{
  "num_hidden_layers": 16,
  "hidden_size": 128,
  "num_attention_heads": 2,
  "num_key_value_heads": 2,
  "head_dim": 64,
  "intermediate_size": 512,
  "vocab_size": 5384,
  "hidden_act": "squared_relu",
  "norm": "rmsnorm",
  "norm_place": "pre",
  "norm_eps": 1e-06,
  "positions": "rope",
  "rope_theta": 10000.0,
  "rope_fraction": 1.0,
  "qk_norm": true,
  "attn_scale": 0.139,
  "bias": "none",
  "tie_word_embeddings": false,
  "parallel_block": false,
  "extras": ["capped logits"],
  "init": "normal",
  "init_std_qkv": 0.0576,
  "init_std_o": 0.0,
  "init_std_up": 0.0576,
  "init_std_down": 0.0,
  "optimizer": "muon",
  "learning_rate": 0.00451,
  "beta1": 0.95,
  "weight_decay": 0.044,
  "lr_head": 0.0078,
  "warmup_steps": 0,
  "schedule": "wsd",
  "decay_fraction": 0.657,
  "decay_shape": "pow",
  "final_lr_fraction": 0.0,
  "batch_tokens": 32768,
  "max_seq_len": 256,
  "doc_mask": false,
  "train_tokens": 186600000,
  "max_steps": 5695,
  "dataset": "wikipedia_en"
}
Each number is 128 + 32 x the weight over its row's rms, rounded and kept within 0 to 255. Layers, rows and columns count from 0. Numbers have three digits each. The size before them is the row's rms in percent of the matrix's.

# layer 2 attention output (transposed), 128x128, rms 0.155, rows 105-126, columns 0-63
095:174117106134153103180125167188142089159133098131134121180085101190137113138150155101144117145059097073141105119101097148170141152165125063210134083129135097062123108107132162128088182154091168
104:111171071161139126141141141119165192133150164114148177077089124110132151128111117096119201085072111119149145116110127118120121173122134117096086169149088075179116201203117152134119150124063116
094:124183158149102130146179146138106147146137121183141133170129081152104125107169126140133184099112084089169223131079188094165110145185180115112099091088155120093182174129136098177158076144148106
089:185202173109161135123132147125139187080112124120131108123173181062149076155103070111150163080115142126162137138133117082110096104094120174107157140095116107129077124123123128089097063138105078
101:130122098132105126122138137087200138150086108110124175177136133217110081096159152148132067126093090059147139129130136075135118129168100153139081079088152157143078226174160130160153164129159146
094:117090160107157168148106079143127137136133117154077062148192096103146085126143136120113115148150110173137121075111134091117142120093110135145113160155153110087138083084159120125152075103160151
097:115118079045153122089084119110159108080145172113129130133150145122151083115161126131102158111107093075085079113135056092176185123148161141129126144173114157126225139142155126138108100167157147
113:129101136143100135131179073144145095146117140112164114127168162135098151114141114095151143156115143117121106101155148116094129165160130132180124218157058077095152086097112113077154121121157183
109:101101120075138125139077136129080121135118125160155068141139129152128121100125105121122128178102075111123119119070031077138090160179124105119093136159131128130147088100127103170162129147125113
100:117138143080118130136146121136090142091152071167153115121096106044118083131097097135118134119133138187157149128142158099225095180098107111141115143144143151102151104118123135100144151090125120
099:075102132113127097157147154142121145102137063072152122148119172150123121143161112133163150082074165112077147111091061095155086064105202169128138144136106164120126162102176094128103155112149190
100:125131127171148118120130166133126110102110113140160118076105122088114133074112177173109092110061101138172183211134158131108103095129071112130133136103109095104089154142116123126127173020122122
108:087144154105130137189120173112136108147121147098106113144125187105088149067093117148106136120134142128128152143085154148163136137136129109103156118124153139139094086068130117185102153129135095
111:094125158144176141129104189088114102130115105121118096118150136124179122089170092114114082100130112067095132130106140147072119134128152139148158129106122162127155086123114141121114062153180109
092:108166153097056154078140163084140137190131133126115077103150182180136136146109169114155124125186170189145093122085105170132165114106173137123184141208156108151091106058202158146085139192158124
102:126121129157195150143148112138102139154105145144055123160095112143160112158153133129140122091097163045131158042159156057197113118117170097214118103140131195165088201154098124076153131090184156
095:126116145129179106076120073135160089129173078114105152073132128133083142148142106130093133115104094061117204142114164072131144145150161123194118145145152087141108132201158061134184122170151173
087:109116098141126136161124094143100047149148122073143124123079149108105145094128097150137156144139170080120142124133122135117089106139164099164185165143102105120125182180150138134118116161125143
093:116135121073168134127145074106131108136154162105097176107124126116109148175101123185174114129141156209121136105104125161120158155097106099111107133124118142183113090099153127120137124129095092
087:137188187117120090127081113188127150110172111141113140131111161086171130113133073153167110085117168176139117139115223116156139150143105117081080144083120128188089122147125164139093086170078098
094:120166133099138109090055083107168157132131131135160161077160151130119090172129114092129160190113099135132155167132111115109141073125095205184136160145095176116172124099139117115107083125198140
097:120093105161144084134113146089099117044157081161138196135098067116154130128158133152124058108146094157127090136105140105154126126164110131063111108093109135132146102144153113188103165117071124
# layer 2 attention value, 128x128, rms 0.19, rows 106-126, columns 0-63
109:148145087113087120124149130119147125168131097160152116124138161156138193144111170144148105158101140165111129129128076157147084167115112121137151116105156116074141056077125151069193136090105190
099:100107154142124140133103166072070167108154091095123126084125132138108152095092128195125082097119182185129149173165092094113165113122124135168127144168088144117177045112104166072094156123121150
093:109083159126167145143081138133109141129127101200111141177116147208094142082132116148149151118116135145111138190101160141127203148097153102117121135135131161124073133119072142117138139115166177
099:083126181183160126138138123186054123160162130142104142080172073144153097116075110124109087103153199165102097170094054143121104107119153082123135141160138140128078134160134095092184123140100195
094:171131157147153139085141156112125096100093112088177153125136171111159133118068105089097186132056106093132139117165169151115100122142122162048127114078119135149103173223086113106112141152128099
101:127118142155069155140158129126171094169119134130142113121122161134099146177108144141101162154117159154137122142148192205101106135092150105103163135150141073147087113137112115145115106089161068
108:099161120139155121147100077110168121113077089144207166124136145152164159158146127068111121120124094122117127159156085196159111154154114104122137137137209130143125177173127157185085123169063107
111:136178061123136140147187159111155095139118142119105140091122079130136097175103190174122196083098104149145086073150144169107084144067114143092129100119103146108088155163098145158106121127085165
095:084153116150136121122093143108171132124115099122040139130091135101144162093135129181159119144134131110161100080107116109057159084124091142125118127078129116144101114154105117064049127125182132
106:114153099153102159104107127141098125108103151164137131122112115133095101113104157116113139116152136113128111154202120131107116163132106078086086111141147118133092092127125121129143158108132029
097:109165106133116123114140100164120128119162160140104153194111140189141069212157112169168178135120197147125150131059114100129115163113139118127168138092199158158126117148069179109082164148118170
102:093119095084139151066134138151092061094123172109088102158105136138127107154130123204111109131167109133147101129109122085072137061118138159134160102080112175153141148124104121127100092163184129
113:190111173066107126109115123154144090135097171094123113147115116128125062153124145130091150108118130155177128154075119172140163083119145091075132131183115110180098143112135129183115181110096133
093:130132130195162131154159116139098093094102112172150158153095122117132132143123145119123112180179078139115119092175141073106078160191110157105044121104094085149137143181128019145206113129119146
101:094127160094067096157179149116169147127110135106148120093147122111152145109136120144096108071186136166145119159165143129115129102115131174059196149101120115123124103176183128141170149164108106
094:094142095187092099155110086099075165146091147085176082159169132135115139133071158118142095106141142172078129178118104099161128089093120144085151128185180142113126104095097117074084137125174170
092:128161109168104122104161131110083177120084120156083154156117110163124140167110164064088101073168134186093126127119083089149131123113149109091082126135132168089196108119143156154100132091081087
091:116137140116084138118110187140166119099095117121170073164166139160141161071130132159136128132152098054117091125103102101100122150088165151144113155119145125135127135071166066138091131142234099
087:112108073140159156154168122114106162130075107134129115167163103112143083078151162138149034147143175163132173119150072184095085106097154163191233132103127107094108166097138134117127158133175102
096:129148171172079177123126160153101133172094109143151118166102132136092083062165130130157160171114122112083113084133153117127177182162139090085102116160128085186038136170115135118116159123129134
100:175117133150135117122092098171156125189150139105102043093160143082125099106071187127143111141116152113138189079103085145135113071084141107107133155124159116096083111079156135089185097064151084